From a checkpoint of a small transformer trained on Wikipedia.
Size: width 448, MLP 1792 squared ReLU.
Architecture: RMSNorm before each block, rotary positions, normalized queries and keys.
Training: a variant of SOAP for these matrices, 367M tokens, 2800 steps.
Each number is 128 + 32 x the weight over its row's rms, rounded and kept within 0 to 255. Layers, rows and columns count from 0. The size above them is the row's rms in percent of the matrix's.

# layer 2 MLP up, 1792x448, rms 0.0784, rows 732-762, columns 112-223
size [ 97 100  32 100  92  86 111 103 121 106 108 101 102  90  99  85  99  94 100  95  84 115  85  92 109  99 108 115 110  92  90]
[[ 99 158 126  36  83 141  44 132 184 172  89 110 152 137  73 121  70 135 185 168  94 132 114 172  55 154 110 214 180 118  83  95  94 126 129 127 136 105 113 119 135 131 100  54  89 210 139 157 155  77  69 120 108 152 149  99 126 172 114 152 135  97 141 183  94 145 145 123  78 144 158 131 141 132 106 145  89 126 137  60 132 127 155 132 114 139  69 105 168 154 166 109 113  90 115  90 132 114 135 115  78 141 160 132 156 134 106 159 141 159 101 136]
 [158 114 117 133 169 114 119 169  94  60  47 130  88 131 134  80 147 126 135 118 157 153 136 128 128 148 105 179 134 134  73 117 182 138 153 118 150 116 152 119 167 116 114  83 119 174 200 159 129  95 121 176 136 138 129 103 161 115 118  94  85 100 144 114 117  94 106 151  96  54  96 155 147 136 119 102 142  80  71 121 108 118 123 136 111 120 142 145 134 144 154 152 183 182 104 139  81 120 145 120 141 125 105 119  66 161 158  86  79 165 136 129]
 [ 72 156 121 135 189 110 123 111 177 149 127 119  65 142 125 135 112  98 115 124 207 128 183 163 162 154  99 160 104 120 124  52 125 112 116 115 191 167 142 114  64 131 168 127  86  97 179 109  94 163 192 151 141 104 174 152 109 151 137  90  96  93 130  81 105 156 148 122 161  49 160 125 193  90 131 133  90 139 130 181  88  92 165 139 131 167  86 178 135 129 122 170 151 135 115  88 169  50 140 156 127  71  93 130 118  70 145  92 132 117 110 134]
 [146 123 117  98 143 102  63 142 193 188 119 119 159 164 166 132 145 119 162 119 138 101  86 113 152 164 142  84 129 148 100  94  99 111 134  96 141 161 206 126 100 141 168 137 138 205 117 100  58  80 154 120  73 117 115 200 148 114  78 132 116 112 101 143 165 123 173 151 162 143 137 140 109  99 134 124 131 150 143  92  87 143 125  69 197 125 159 114  95 110 171 112 114 125  96 112 107 203  99 143 169 138 142 187  90 155 145 126 118 138 137 132]
 [157 186 183 185  64 150  99  59 111 143 132 155 180 110 155 128 121 197 185  90 173 143 112  97 113 140 107 109  95 127 119 110 138 118 130 133 120 125  96 122 108  92 158 155 122 144 117 128 137 126 178  92 131 162 105 112 105 111 173 129 106 140  93  97 138 171 106 148 135 121 150 116 177 134  51 184 169  62 107 190  90 107 149 138 176 172 144 109 101 121 128 143 145 113  96 111 108  95 114 143 141 127 140  86 130  77 139  80 118 123 165  72]
 [149  68 126 137  63 137 131 135  65 193  87 142 153 124 152 112 146  92 103 149 141 201 117  88 159 162 185 112 136 116 156 177 140 154 155 151 142 106 163 118 155 150 152  91 143 127 136 148 169 162  92 117 103 110  81 149 136 219 135 154 112  88  89 128 119 148 139  75 112 176  82  76  91  96 128 120 130 189 116 106 129 152  79 124  75 135 123  75 112  86 142 102 190 159 180 134 102 142 143  70 121 132 171  65 149 175 167 107 136  95  94 214]
 [107  67  98  56 155 103 149 146 137 173 120  80  90  98 112 123 155 159 139 133  96 183 101  97 140 131 109 116 108 153 108  85 190 143 144 121 132 207 132 159 153 174 156  91  94  93  62 176 178 113 148 157 141 121 160 126 137 132 177 146 119 100 117 120 111 130 108 148 141 132 124  95 148 162 162  87 195 124 126  87 114 107 187  93 114 134 120 115 150 120 105 146 110 143 153 112 170 142 114  76 102  97  87 152 119  90 124 123 166 119 143 105]
 [175 132  93 112 119  60 111 166 135 160 101 176 135 175 107  59 156 118  87 134 110 179 158 101 126 145 174  79 107  61  93 114 123 147 126  84 161 129 116 132 118 149 139  21 153 200  98 123 153  97 130  96 114 131 122  86  96 132 188 163 114 139 113 124 106 120 140 133 180  99 107 181 115 119 178 120 154  72  73 125 146 160 162 101 120 132 134 153 181 131 185 117  90 117  92  91 135 136  88 109 124 110 156 226 104 157 156 127 120 114 172 127]
 [104  95 192 161  92 161 123 166 131 121  72 162 170  76 173 115 162 144 145 125 133 109 135  94 132 112 139  73 164 164  62 197 133 136 116 134 139 175 129 199 138 152 186  60  94 109 202 174 139 114 127 186  97 154  56 110 146 113 113 123 147 129  78 145 122 133 136  74 157 110 132 151 123 117 178 145 161  93 156 127 173 150  65 127 157 121 140 116  91 110 119 129 211 120 141 117 166 150 112 166 117 107 125 101 154 128  95 117 125 168 130 170]
 [123 213 169 172 153 111 138 150 149 135  73  85 117 138 153 134 143 136 114  78 177 105 129  69 147 110 111 152 211 110 119  90  89 134 112  59  92  74 113 129 113 134 206 137 162 139  84 138 154 175 119 162 108 159 142 162  97 113  91 147 155 111 178 129 111 126 129 111 143 145 110 122 199  80 111 174 133 107  90 120  88 140  79 199 113 175  70 134 139 130  90 101 164 142 143  80 200 131 106  81 145 130 150  78 140  90 110  87 144 189 101  76]
 [178 160 116 136 176 110 151 101 123 143 158 140 137 121 150 122 116  98 108 117  72  98 196 139 135 154  60 120 126 154 102 111 144  77 138 126 100 141 111 150  67 105  95 122 164 152  57  81 108 107 120 103 118 106  78  79 131 146 150 156 153 102 146 132 133 121 112 124 109 146 152 187 158 142 126 107 220 108  91  87 173 156 105 170 129 193 146 103 154 149 161 114 111 157 143  87 102 181  76 197 143 158 157 161 141 123 154 121 169 152  63 154]
 [112  95 119 143 135 148 158  91 149  76 147 154 149 161 147 100 155 108  92 111 121 115 140  76 124 101 154 134  90 115  80  56 133 141  91 149 141  92 133 109  85 169 161  78 150 171 135 103 118 158 124  32 121 140  84  79 121 106 170 144 138 189  98 125 102 152 159 134 145  46  91 117 145  79  87 183  58 157 157 105  77 146 154 136 124 108 112  89 114 116 114  74 116 160 143 135 103 162  94 159 137 114 146 163 149 100 182 112 146  92 121  88]
 [155  71 146 104 121 114 187 203 113 103 136 173 179 139 166 121 126  20 124 150  56 149 203 198 126 167 126 159 155 155 189 148 102 144 128 123 153 118 137 120  86  95 123 112 152 159 153 137 134 142 129 143 105 146 129  88 163 150 112 124 127 129  98 114 102 226 113 179 150  86  64 138 111 167 141 171 122 189  69 159 125 108 150  98 146 139  99 101 143 110 116 105 174  90  98 119 118 157 181 115 153  96  87  90 134 113 193  86 180 159 130 160]
 [134 154 136 172  90 121 123 154 139 168 115  94  97 161 132 160  99 104 115  59  91 133 102 147 105 126 121 155 116  96 130 143 193 131 118 111  92  81 109  96 113 145 118  29 175 144  99 116 106  88  69 143 131 106 132  96 140 114 166 158 130 135 137 137 168 124 144 118 125 100 150 178 130  92 141 119 130 186 142 148 125 173  90 197 147 135 114 134  93  88 124 202 132 108 145 103 158 163 130 125 128 128 162  96  89 165 165 125 149  68 121  96]
 [149 103 119 102 157 148 129 149  91 139  98 107 119 126 130 160 126 148  98 103 149 230 104 170 119 209 168 102 115 117 137 150 132 103 154 112 162  84 121 104  73 107 119 167 122 129 157 217 141  84 144  95 143  97  86 125  59 163  96  84 177 130 142 100  43  77  89 138 110  85 152 116 108 103  95 103 195  98 120 151 148 134 132 143 138 184 138 132 118 145 141  92  59  86 121 132 133  97 103  90 129 155 131 112 117 165 129 105 154 192 103  76]
 [130 161 109 136 158 163 192 118  87 182 148 127  76 144 189 152 148 154 100 133 170 134 153 121  97 177 124 170 153  85  71 146 141 177 117 102 129 128 145 182 128 142 140 139 145 142 148 108  89 132 127 128 149 141 105 126 107 142 106 187 182 133  91 158 116 100  84 106 172 113 124 171 141 135 118 122  81 124 117  97 134 209  91 198 135 198 127 175 130 103  95  73 180 119 173 167  90 119  93 144 204 121 102 172 143 153  92 151 158 118 159 113]
 [121 102  91 141  87 157 102 166 119 121 116 112 177 141  99 178 147 156 124  87 185 133 174 138 125 144 136  86 191 189  90 121 143  71  91 116 136 147 177 139 132 139 118 195  99 170 174 101  74 128 139 144 123 183 134 120 118 122 151  90 142 116  95 127  74 127 135 135 168 106 115 157 237 130 118 143 131 115  94 153 128  39 171 170  99 112 139 171 101 146 129 179 134 155 114 151  98 167  85 158 143  56 118  94  97 102  61 101 129 131 155 121]
 [ 91 162 135 120 123 115  76  60 165 161 137  58 185 101 119 140 102 117  44 147 136 109 123 131 166 159 170 135 150  73 108 149 102 144 167 138 126 153  98 111 124 140 173  88 163 137 166 102 124 170 139 161  40  97 132 145 148 142  99 127 128  84 163  84 126 119 116 151 147 194 140 131  71 194  76 107 111  74 100  61 146  94 114 154 178 146 138  48  99 134 108  99 119 155 186 106 136 159 146  96  82 131 130 180 164  86 152 153 151 111 140 131]
 [181 141 127 159 175 127 160 130  93 146 183  88 109 144 232 127 101  89 125 152  79 111 161 109 164 104 168 160 161 164 137 160 112 102 149 128 103 101 135 147 131  91  94  89 135 131  86 196  90 100 157 136 130 126 158 149 144 108 129 119  90 105 116 147 104  90 146  90 143 166 139  59 142 170 132 164 117 112 111 142 163 123  98 144 166 151 129 150 121 134 193  82 129 128 127 173 126  98 111  64 112 104 153 126 138 123 156 119  72 142 124 173]
 [ 78 153 164 122 131 113 138 109 142 130 149 185 116 110  88 109  48 187 157 104 162 110 112 109 154 117 145 155 139 100 165  92 195 135 111 129 118 185 100 171  95 177 166 100 193 152 119 145 174  94 121 116  98 141 173 155 101  95 138 115 106 102 130 143  96 108 115 170  93 109 103 103 154  24  86 128  76 140 139 117 170 110  92 137 172  89 127 105  76 108  96 141 170 188 111 111 127 181  58  90 105 118 153 159 112 144 174 126 133 152 158  90]
 [ 86 152 147 145  99 107 143 133 132 144  40 139 132 140 126  84 150 113 114 126 122 135 113 143 153 171  98  94 160 175  78 119 138 131 180  99 106 177 125 160  75 107 162 149 121 104 142  85 139 112 104  81 138 119 109 169 122 125 134 179 138 150 126 213 102 104  99  99 102  66 205 133 143 151 184 161  93  69 166 101 114 117 143  93 106 136  90 110 129 164 121  95 113 134 137 165 112  78  94  83  93 145 186 163 105 107 145  65 172 181 105 116]
 [ 54 148 129  55 150 185  94 112 121  69 123 123 133  89 129  81 158 149 142 151 123 100 123 133 146 120 143 103 135  81 113 132 155 115 182 134 117 213  97 122 144 160 192 158 132  98  76 114 155 110 131 163 157 156 173 138 167 123 130 156 123 160 102 130 119 136 141 161  82 128  83  81 137  96 135 133  99 146 202 135 132  97 102 123 106 148 123 137 161 115 144 145 143 144 112 142 165 150 103 153 161 136 134 120 176  58 132 135  33 103 162  66]
 [117 110 100 160  62 117 120 153 152 141 163 117 125  61  95  94 104 210 157 128 133 124 132  98 140 113 178 134 151 146 109 148 110 148 124 158  85 110 113 120 100 146  70 172 141 177 124 114  79 107  96 108 121  87 127 159  84  97 109  65 116 102 125  35 128 100 101 135 126 138  88  94 161 127 131 141  97 105 123 135 112  52 128 166 127 198 132 120 140 189 154  82 149 111  94 183  90 135 104 141 122 201 138 131 217 116  91 121 149 113 105 172]
 [128 121 102 124 139 131 137 118  87 111 106 155 120  97 116 119 145 143 128 167  76 154 148  74 122 196 156 100 104 108 115 124  85 101 111 134 103 144 116 125  61 105 130 163 184 141 121 120 120  86 148 130 138 114 127 108 185 147 123 108 116 186 134 128 133 181  83  79  98 166  95 142 129  76 110 191 136 136 117 174 142 161 126  95 137 167 126 103 122 109 151 112 118 123 120 159 178 153 166 191 164 118 166 123 116 111  70 108  90 174 128 147]
 [108 121 117 143 127 136 116 149 125 195  75 110 117 128 104 101  96 100  95 194 188 115 156  80 124 148 185 100 102 171 149 162 207  93 165 114 112 148  98 126  72  68 133 105  97 182 143  75 156 185 137  97  98 129 145  29 137  97 125 154 123 126 118  95 166 153 129 102  81 115  98 118 133 134 177 162 166 133 172 130 118 182 164 131 206 151 162 105 183  78 158 150  80 136 117 103 112  96 132 132 142 107 147 132 127 137 156 180 156 154 113 121]
 [173  84 140 158  78 170 111  73 167 146  96  71 147 114 186 124 154  96 162 144 150 104 143 200 131  64 192 114 111 212  98 112 104 141 166 114 151 126 144 108 118  88 163 110 114  85 122  42 125  82  94  93  88 161 102 141 136 119 134 146 102 157 121 147 119 157 118 124 158 142 149  98 115 162 121 123  96  97 143 138 141 108 111 170 147  98 150 114 142 121 134 111 137 133 130 159  94 136 128 119 153 178 149 139 119 179  69 126  91  76 170  89]
 [150  91  86  96 140 181 145  96 170 123 117 127 144 117 160 154 114 168 169 154 164 134 119 108 114  96 109  98 171 156 180 178  94 195 128  71 187 104 202  91 113 129  96 124 170  79  82 122 159  85 119 171  92  84  78 126 117  93 165 143 145 133  82 161 171 133 119 136 197 164 139 182 106 100  75 107  95 149  90 141 137  94 168 159 152 164 129 108 118 114  85  72 130 107 134 156 161 121 109  60  98 108 136 114 123 101 108 146 143 161 121 143]
 [122 155 187  49 132 123 101 111 128 125  84 118  98 152 133 146 166 162 129 127 126 129 181 153 109 105 122 124 151 146 109  71 132 121 132 136 114  56 170 141 110  96 124 134 132 133 125  59 133 107 155  97 179 126 129 172  88 111 139 117 125 127 123  86 125  78 145  20 147  81 127 145 175 196 165 137 131 170 156 115  98 104 155 139  78 163 102  99 137 144 105 116 136 121 161 119 119 145 121 179 131 157  95 132 111 124 153 159 121  81  93 139]
 [118  89 156 146  79  96 150 170 165 109 120 150 153 113 118 110 111 179 143  87 102 159 173 183 101 121 103 148 198  54 148 115 155 143 144 147 154 153 111 114 200  50 148  65  71 151 166 143  89  91 143 102 133 176  97 114 146  62 150  75  64  96 142  99  58  95 129  95 118 175 128  85 137  72 113  91 119 146 167 100  84  90 174 148 130 122 117  80 134 100 150 106 100 121 149 112 143 128 109 148 150 160  94 149 183 160 108 138 160 144 162 159]
 [201 109 141 126 183 142 112 150 142 128 123 163 113  75  93 153  95 140 126 134  91  98 119 138 103 171 144  85 111 104 125  44 134 149 108 130  93 154 158 166  55 125  63 122 118 124 158 142 138 128 125 127 179 113 142 182 118 125  74 158 132 110  98  95 121 122 144 104 159 188 147 200 187 100 109  66  91  98 116 152 144 124 162 188 140 148 123  90 146  99 133 134  73 110 128 111 140 127  54 115 174 160 180 158 128 150 137 141 106 173  95 123]
 [159 147  94 179 110 154  65 114 144 107  99  89 118 152  97 116 100 134 107 168 163 103  84  94 171  97 167 111 159 167  83 136 166 151 162  99 152 136 134 195  59  94 148 133 108 156 100 119  88 152 146 122 137 133 137 112 139 105 114 140 116 190  97 129  77 105 107 166 132  65 118 141  94 128 116 172 157 117 154  90 144 140  62 114 195  95 143 158 145  83 141  98 155 188 115 146 131 104 172 103 170 125  87 155  74  91 117 128 172 161 113 121]]
# layer 2 MLP down (transposed), 1792x448, rms 0.0724, rows 732-762, columns 112-223
size [100 101  30 101  98  92 106 104  93 108 110 104 105  97 103  96  95  97 104  97  96  82  96 101 106 101 100 104 104  98 101]
[[163  77 209 191 132 166 149 114 123  93 126 149 165 120 105 123 152  88 153 109  79 131 132 138 124 109 117 141 192 130 137 120 125  98 145 150 139 132 137 132 115 118  85 111  99 170 100  96  89 158 110 117  94  96 135 121 101  74 153 123 122 148 187  86 139  80 122 157 140 115  86  67 125  92  62 107  91 129  96 121 105 120 159 104 138  87 111 104 153  92  57  93 147 145 132 131  57 167  79 127  92 146 117 138 159  60 134  89 132 197 162 112]
 [ 83 132 102 101 138 148 159 135  58  20 113 141 110 114 119 113 122 166 137 155 113 160  87 127 157  62 114 111 118  93 135 118 123 179 145  89 138 102 139 148 153 115 146 126 166  79 116 118 128 124 124 154 172 119  92 128 218 125 132 111 126 117 150 121 173  76 127 144 124 144 157 167 154 128 121 137 157 107  64 155 108 147 120 104 118 137 177 188 103 129 154 117 116  94 137 189 123 135 171 195 140 146 147  68  93 129 115  99 179 113 113  34]
 [161 129 121 116 115 142 117 120 128 138 134 132 120 131 144 116 115 105  74 184 143 114  90  92 128 111 115  94 156  69 136 127 111 100  72 113 106 162 143  63 160 172 109 137 133  47 188  86 100 137 150 155 150 118 104  94 154  87 106 130 107 112 126 164 143  92 183  74 135  77 170 115 166 109 158 141 193 111  98  81 191 188 121 149 127 121  71 168 184  97  60 134 115 135 159 135 114 128 138  65 115 135  79 147 112 187 121 146 146 154  79 127]
 [168 108 127 113 110 112 132 113 137 121 167 119  89 130  91 171 156 151 204 120 110  58 123 115 122  70 143 150 122  88 143  62 130 102 146 156 120 123 156 145 114 161 114 138  92 124 151 133 184 121  61 116  93 139  87 124 187 129 187  78 104 140 130 117  80 136  93 176  92 178 101 115 108  83  73 151 137 122 130 210 128 102 154 170  93 153 125  73  72  86 158 219 147 128  69 145 146  96 146 106  98 136 123 178 129 111 157 134 166 124 108  72]
 [178 129 128 169 106 146 202 152 157 133 158  88 138 114 155 187  95 141 155 134 127 128  82 136  72  93 128 135  70 151  93 104 148  97 102 156 139 111  97  88 138 107 209 143  77 167 130  82  51 139 151 125 118  90  98 138 108 117 170  90  62  95 131 115 133 135 129 186 170 120 117 133 106 156 114 120  89 110 163 170  84 121 142 127 185 138 115 127 124 117 107 123 188  97 129 136 135 181 122 119 106 155 174  76  88 159  93 155  92  75 146 129]
 [ 87 118 115 117 149 121 179 129 118 174  83 221 104 150 124 119  98  79 141  94 114 114  88 160  63 111 140  95 113  65  92 122 157 141 149 153  63 127  84 212 154  77 101 131 172 168 104 145 112  85 121 110 149 119  70 129 173 151 133 144 171 107 146 108 136  93 161  70 189  92 117 184 135 119 106 102 116 111 152  98 138 113  92 125 115  97 119 124 143 127 154 180 131 135  90  92 139 153 138 182  78 141  89 172 113 138 137 129 154 110 110 167]
 [197 152 132 141 125 151 191 197 120 102 191 110 122 119 145 129 113 139 113 113  84  95  91 131 183 165  90 123 152 160 104 161  85  91 114 150 104 118 209  34 172 123 119 109 162 120 144 122 104 182 117  79 167 123 153 144 152 132 117  98 160 172  86 140 119 167 140 143 161 141  90 125 141 111 115 123 110 120 124 139 101 129 202 101 112 122 141 109  52 122 112  89 161  68  98  84 104  82  98 106  90 133 169 127  75 132  81 153  99 132 144 185]
 [ 92 141 168 149 164 133 140 132 163 128 123 149 128 140  78  98 107 104 152 125 120 131  79  94 116 115 127  98 118 100  81 149  50 115 116 135 156 139  75 101 114 132  99 120  88  96 135  87 132 129 129 132 142 149 127  80 124 121  96 154 100  26 148 134 116 139  86 115 145 161 141 103 130 177 162 115 151 104  87 122 185 113 110 148 115 105 127 132 182 119 126  93 128 116 136 143 141 137 161  76 146 114 112 161 134 173 116 100 103 175 105  83]
 [ 96 171  99 191 170 145 166 142 122 105 121 117  57  73 146 105 128 144 150 128 154 170  97 106 132 130 128 156 147 129  74 167 127 143 158  84 122 103 154  44 125 109 119 150 189 130 102  57  87 207  97 163 111  98 139 120 102 144 185 142 135  82 107  87 120 103 128 134 138 165  91 117 103 152 133 130 104  93  79 157 172 145 199  86 103 108 137 147 109 116  83 123 151 132 142 131 109 155 125 131  76  97 100 109 124 145  91 158 111 105 142 108]
 [146 108 110 110  89  98  75 127  56  62 135 151 107 143 192 141 121 179 186 133 127 104 169 183 144  95 147 117 133 169 177  79 155 199  92 115 127 136 110 151 162 161 145 191  77 121  98 187  74 126 216 115 107 113 118 143 125 156  99 152 130 140 159 111 131 146 161 141 116 128 172 120 123 154  95 152 125 134 122 134 123 122 124 152 141 116 163 108 121 141  77 157 156  85  81 174 152 107 119 140 129 141 108 103 157 117 103 146 163 164 107 105]
 [120 176 120 120 112 166 172 108 122 142 141 129 131 151 100 138 124  70 104 143 153  47 155 144 115 146  77 125  98 124 117 149 101 135 132 184 137 192 107 107 129 108 113 129 179 124 105 147  87 150 136 102 150  71 103 136 134  97 155 191 123 108 157 117 183  84 129 166  39 230 152  87  96 153 118 145 175 162 199 152 132 144 115 163 123 134 152 175 154 153 117 129 158 115  88 179  82 112 140 105 142 137 124 151 168 115  99 129 174 145  90 105]
 [156 106  91  96 161  48 111  50 167  53 153 133  61  58 115 114 109 134 123 127 153 165 152 134  87 152 102  70 147  83 184 144 175 126  91 135 104 101 121 122 164 129 138  99 108 137 148 163  97 102 101 151 130 142 146 119 122 141 127  86  84 117 162 113 156 196  72 176 139 169 101  97 137 125 168  49 100  88  55 138 117  73 117  93 130  78 117 118 112 105 134 163 118  95 136  73 194 160 133  96 119 163 133 135 172 128  89 118 103 120 154 111]
 [115 164 100 127 122 128 157 158 118 131 101 121  80 106  79 118  82 107 101 145 152 137 106 135 182 130 124 165 197 116 116 128 150  80 114 120 110 182 139 147 115 154 126  50 173 164  94 175 125 110 108 114 119 118 159 204 135 126  91 149 169  87 138 167  85 120 113  99 122 112 109 128 138  93 158 140 136 131  59 132 121 109  95 142 172 176 129 155  86 101  90 107 124 197 168 141 148 118 100 120 102  91 126 131  74 167  93 108 176 168 133 115]
 [132 173  93 108 160 119 112 114 123 145  88 114 142  86 159  81 137  96 162 166 109  70 131  63 108 127 120 178 164  75 123  86 182 176 170 168 138 165 119 111 143  89 133  95  98  94  67  86 153 146  63 140  89 147 170 102 136 123  70 124 123 139 109  94 124 151  76 102 143  74  83  78 110 111  84 145  95 113  81 110 140 189 150  99 113 133 117  83 115  89  83 134 114 144  81 138 124 207  63 102 106 173 112 111 160 136 143 112  97 154 128 130]
 [180  70 110  97 122 144 147 190 138 120 127 120 153 152 120 174 144 109 102 124  83 102 136 130 152 121 155 161 132 135  99  72 185 164 106 194 149 156 135 144 121 163 102 114 118 198 131  83  98 201 101 136  67 200  50 168  68  91 113 144 143  92  82 119 102 227 167 117 152 101 130 180 111 165 126  96 150 113 118 139 100  99 138 143 140  63 190 102  88 162 174 130 133 107 135  90 141 148 100 162 163 138 137 134  83  83 106 115 126 176  92 136]
 [150 103  95 153 149  98  87 104  61 140 150 107 108 112 156 111 133 169  88  79 174 110 156 100  52 165 114 107 120 111 123 172  91 135 125 170  69 127 180  80 143 137  84  77 139 151 153 169  98 193 158  75 123 115 127  83 116 132  90 105 106 112 111 122 146 147 152 176 121 150 145  96  44 162 140 156 101 108 120 104 117  92 153 112 191 180 195  91 130 111 134 106 185 113 161 112 123 118  66 129 100 116 152 120 141 149 154 156 141 124  75 137]
 [132  98 137 143  99 164 140  89 112 129 148  76 124  90  67 173  65 121 130 137 121 175 204 134 114 118 136 184  54  79  89 115 114 190 157 128 105 111  90 149 139  46 129 128 148 156 137 178 172 114 142  68  67 142 155 104 145 167 107  88 134 132 119 149 116  81 127 120 121  75 129 119 107 149 171 116 121 105 161 153 107 172 106 152  94 113 125 128 148 133 120 114  98 105 155  74 158 169  28 138 117 145 139 131 183  99 118 119 140 104 134  94]
 [ 92 140 106 109 122 162 127 172 131 144 106 142  71 105 151 104 159 151 148  88 130 141  87 104 121 135  55 182 116 126 111 168 118 115 118  53 100 104 104  74 112 154  96 187 145  75  95 147 141 116 143  88 101 132 137  98 139 124 157 102 159 142 140 111 120 145 137 157  90 113 126 155 161  99 137 141 182 150 112 147 133 196 136 127 145 186 132 118 135 157  68 127 107  91 144 139 157 169 110 109 160 127 145 124 125 148 142  85 103 117  99 177]
 [127 112 126 170 153 112 155 117 144 132 128 106 134 128 148 114 169  73  90 156 142 128 109 105 127 121 107  72  78  92  97  28 146 120 160 126 158 213  66 155 163 126 133 119 170 148 132  86 145 130 144 102 137  98 144 121  76 113 106 164 103  63 111 147 114 152 149 102 143 127 137  88 102 132 137 138 113 186 144 173 184 110 158 178  79 154 147  72 108 166 162 125 148  69 160 145 125 164 112 138  99 138 185 100 142 115  93 115 109 109 119 179]
 [145 133 139  70 138 154 140 158 104 137 137 122  87  41 180  83 106 122 109 161 109  97 129 164 146 188 105 111  64 145 115 176 131 126 117 108 146 127 167 139 130 105 119 116 144 140 103 115 148 150 118  81 107 170  58 153 107 115 144 133  80 138 134 111  95 104 146 170 156  72 152 152 176 131 152 136  59 171 112  68 112 136 112 166  70  94 112 143 132 130 117 138 105 145 108  77 146 113 105 126 136 135 107  95 145 130  81 108 108 123 150  84]
 [206 125 135 155 168 149 109  85 137 173 190 113 165 159 135 127 118 160 118 146 116 129 125 105 149  87  97 122  86 136 117  76 111 138  90 100 115 133 158 118 157 138  97 153 180 125  87 125 148 133  93 131  95 150 155 144  91 139 128 180  69  28 163 165 109 141  65 149  98  64  77 115  98 108 126  79 123 124 154 166 138 153 135 133 159 174  65 108 167 133 129  87 119 103 142 150 157 112 130 117 162 139 184 134 150 137 146 221  94 123  80 132]
 [184 141 112 163 138 118 168 131 154 156 111 109 159 168 127  96 137 113 130 128 149 120 122 171 130 160 159 100 123 133  92  95  96  88 206 123 168 133 104 135  91 107 142 125 119 131 151 157  94 120 133 173 171 161 125 153  97  97  35  90 138 100  83 140 150 129 112  79 175 109 157 156 104  98 134 140 158 114  94 137 113 118 107 158 140 135 255  90 120 137 136 137 139 119 152 114 132 139 171 111 137 117 125 105 133 149 118 134 143 197  79 163]
 [148  85 116 207 165  95 131  59 198 113 158  94  56 205 117 201  85 141  77 171 133 115 108 137 119 101 146 113 123 142 138 162 119  91 119 205 127  73 135 132 137 107 141  54 162 126 133 118 141 123  22 142 158 146 149 135  83 145 155 171 126 118 137 112 160 120 125 116 147 110 141 125 139 171 158 139 152 156 114 179 111 151 152  58 137 127 140  93 128 136 133 160 133 128 162  81 158 170  98 127 101  68  98 128 120  92 149 177 111 126  76 121]
 [159  94 108 115  99 128 139 130 141 136 142 116 143 160 152 122 158 102 149 122 191 120 134 182  88 107  91 114 105 140 124 121 132 169 159  48 153 154  86 114 145  84 119 122 107  98 186 145 153 166 179  95 101 162 107 167 116  96 187  78  95 125 106 108 129 150 147 180 146 128 152  87 105  46 122  95 155 118 114  86 119 112 173  58 112  99 128  90 166 140 121 158 222 134 115 168 128 144 123 191 118 167 118 136  68  59 122 150 105  83 171 105]
 [131 147 183 104  99 114 151 112 146  97 103 152 129 137 187  92 131 166 120 138 127 115 192 131 110 106  93 109 162 150 135 150 112 104 161 100 158 182  80 110 141 157  95 132 144 110 132 124 115 152 123 193 123 122 154 159 100  95 139 159 107  78  83  98  70 176 129 153 134 198 210 140 147 129  83 104 139 107 106 168 120 131  75 180 172  85 140 130  86 219 155  92 153 108 153 111 135 112 121 122 109  73 129 182  96  86  47 124 103 133 163 101]
 [ 76 113 145 135 133 148 107 136 111 113 161 169 109 115 110 135 171 118 105  79 141 148 153  82  95 164 111 127  90  32 134 145 120 114 102 116 140 105 165 204  88 146  89  96 120  59 110 173 164 123 151 159 129 137 130 205 164 147 198  82 112 209 114 157 153 145  87 151 130 110 142 122 155 124 173 156 115 129 177 158 133 113 110  92 121 150 153 139 132  97 130  80  80 106 137  86 110 139  83 138  94 203  49 136 151 143 156 129 159  81  96  82]
 [ 77  68  58 126 155 184 109  90  70 126 121  64  77 123  88  66 150 139 144 101  87  82 173 126 133 117 135 101 156 135 165 162 104 109 166  86 140 131 215  74  66 146 134 115 162 147 110 135  57 114 110 133 160 116  88 154 154  63 142  98 148  86 139 107 152 103 116 164 103 144 102 116 153 163 150 105 131 130 135  84  91 172 173 136 123  98 161 130 163  88 103 161 130 110 160 128 195 129 141 125  93 108 115 137 170 118 151 168 140 124 100  94]
 [155 151 125 140 137 130 133 137 137 126 153 108 128  91  83 136 101 135  94  92 157 186 118 139  99  87 118 140 203 145 106 196 136 131 126 187 147 112  97  85 126 112 143 120 129  95 145 158 158 154  76  83 127 154 144 168  87 100 116 173 142 107  83 135 123  98  98 128 137 107 130 142 138 137 105 134 155 123 135 124 111  85 127 165 132 148 173 151  96 117  80 142 117 142 154 135  57  96 148 147 105 135 162 153 148 143 135 133 111 128 189 130]
 [150 176 123  86 130 127 102 172 128 134 120 168 127 166 151 118  80 113 116 132 136 145 176 142  94 173  98 117 124 172  73 138  66 156 139 125 119 123  92 158 187 119 137 172 174 163  70 111 136  89  75 101 134 115 178 115  61 120 138 126 127 196 152 132 146 173 104  82 230 144 168 129 133 117  72 114 129 167 134  97 147 155  91 135 129  99 177 126  93 188 205 108 193 172  96 153 149  88  74 121  95 131 161 161 138  75 124 183  91 154 146 137]
 [128 174 119 187 107 155  87 101 154  38  87 129 145 143  65 108 126 109 117 109 161 168 145 140 120 196  94  57 133 151  97  80 121 128 190 141 145 176 165  81 159 118 135 136 119 106 152 169 138 127 133 164 129 119 176 154 176  86 154 149 159 107 196 151 115  93 126 135 150 152 144 138  82 119  94 119  95 152 146 150 178 124 119 149 106 141 129 122  97 102 118 132  89 103  87 147  99 136 152 113 167 108 132 102 117 139 125  68 156 135 155 126]
 [ 61 116 166  94 161 204 144  98 137  91  90 156  66 160 131  96 165 164 140 108 149 138 161  39  68 112 161  95 154 125 144 103  98 131 152 128 136 121 145 140 183 102 135 101 177 141 179 100 109  94 105 203  83 109 151  93 163  32 131 134 154 128 132 188  86 127  94 145 167 117 112 137 151 137  68 135  91 176 153  80 140 114 108 151 110 145 107 121 203 118 136 186 142 106 113 102 155  96 182 183 124 191 171  84 103 146 111 118 106 152 116 122]]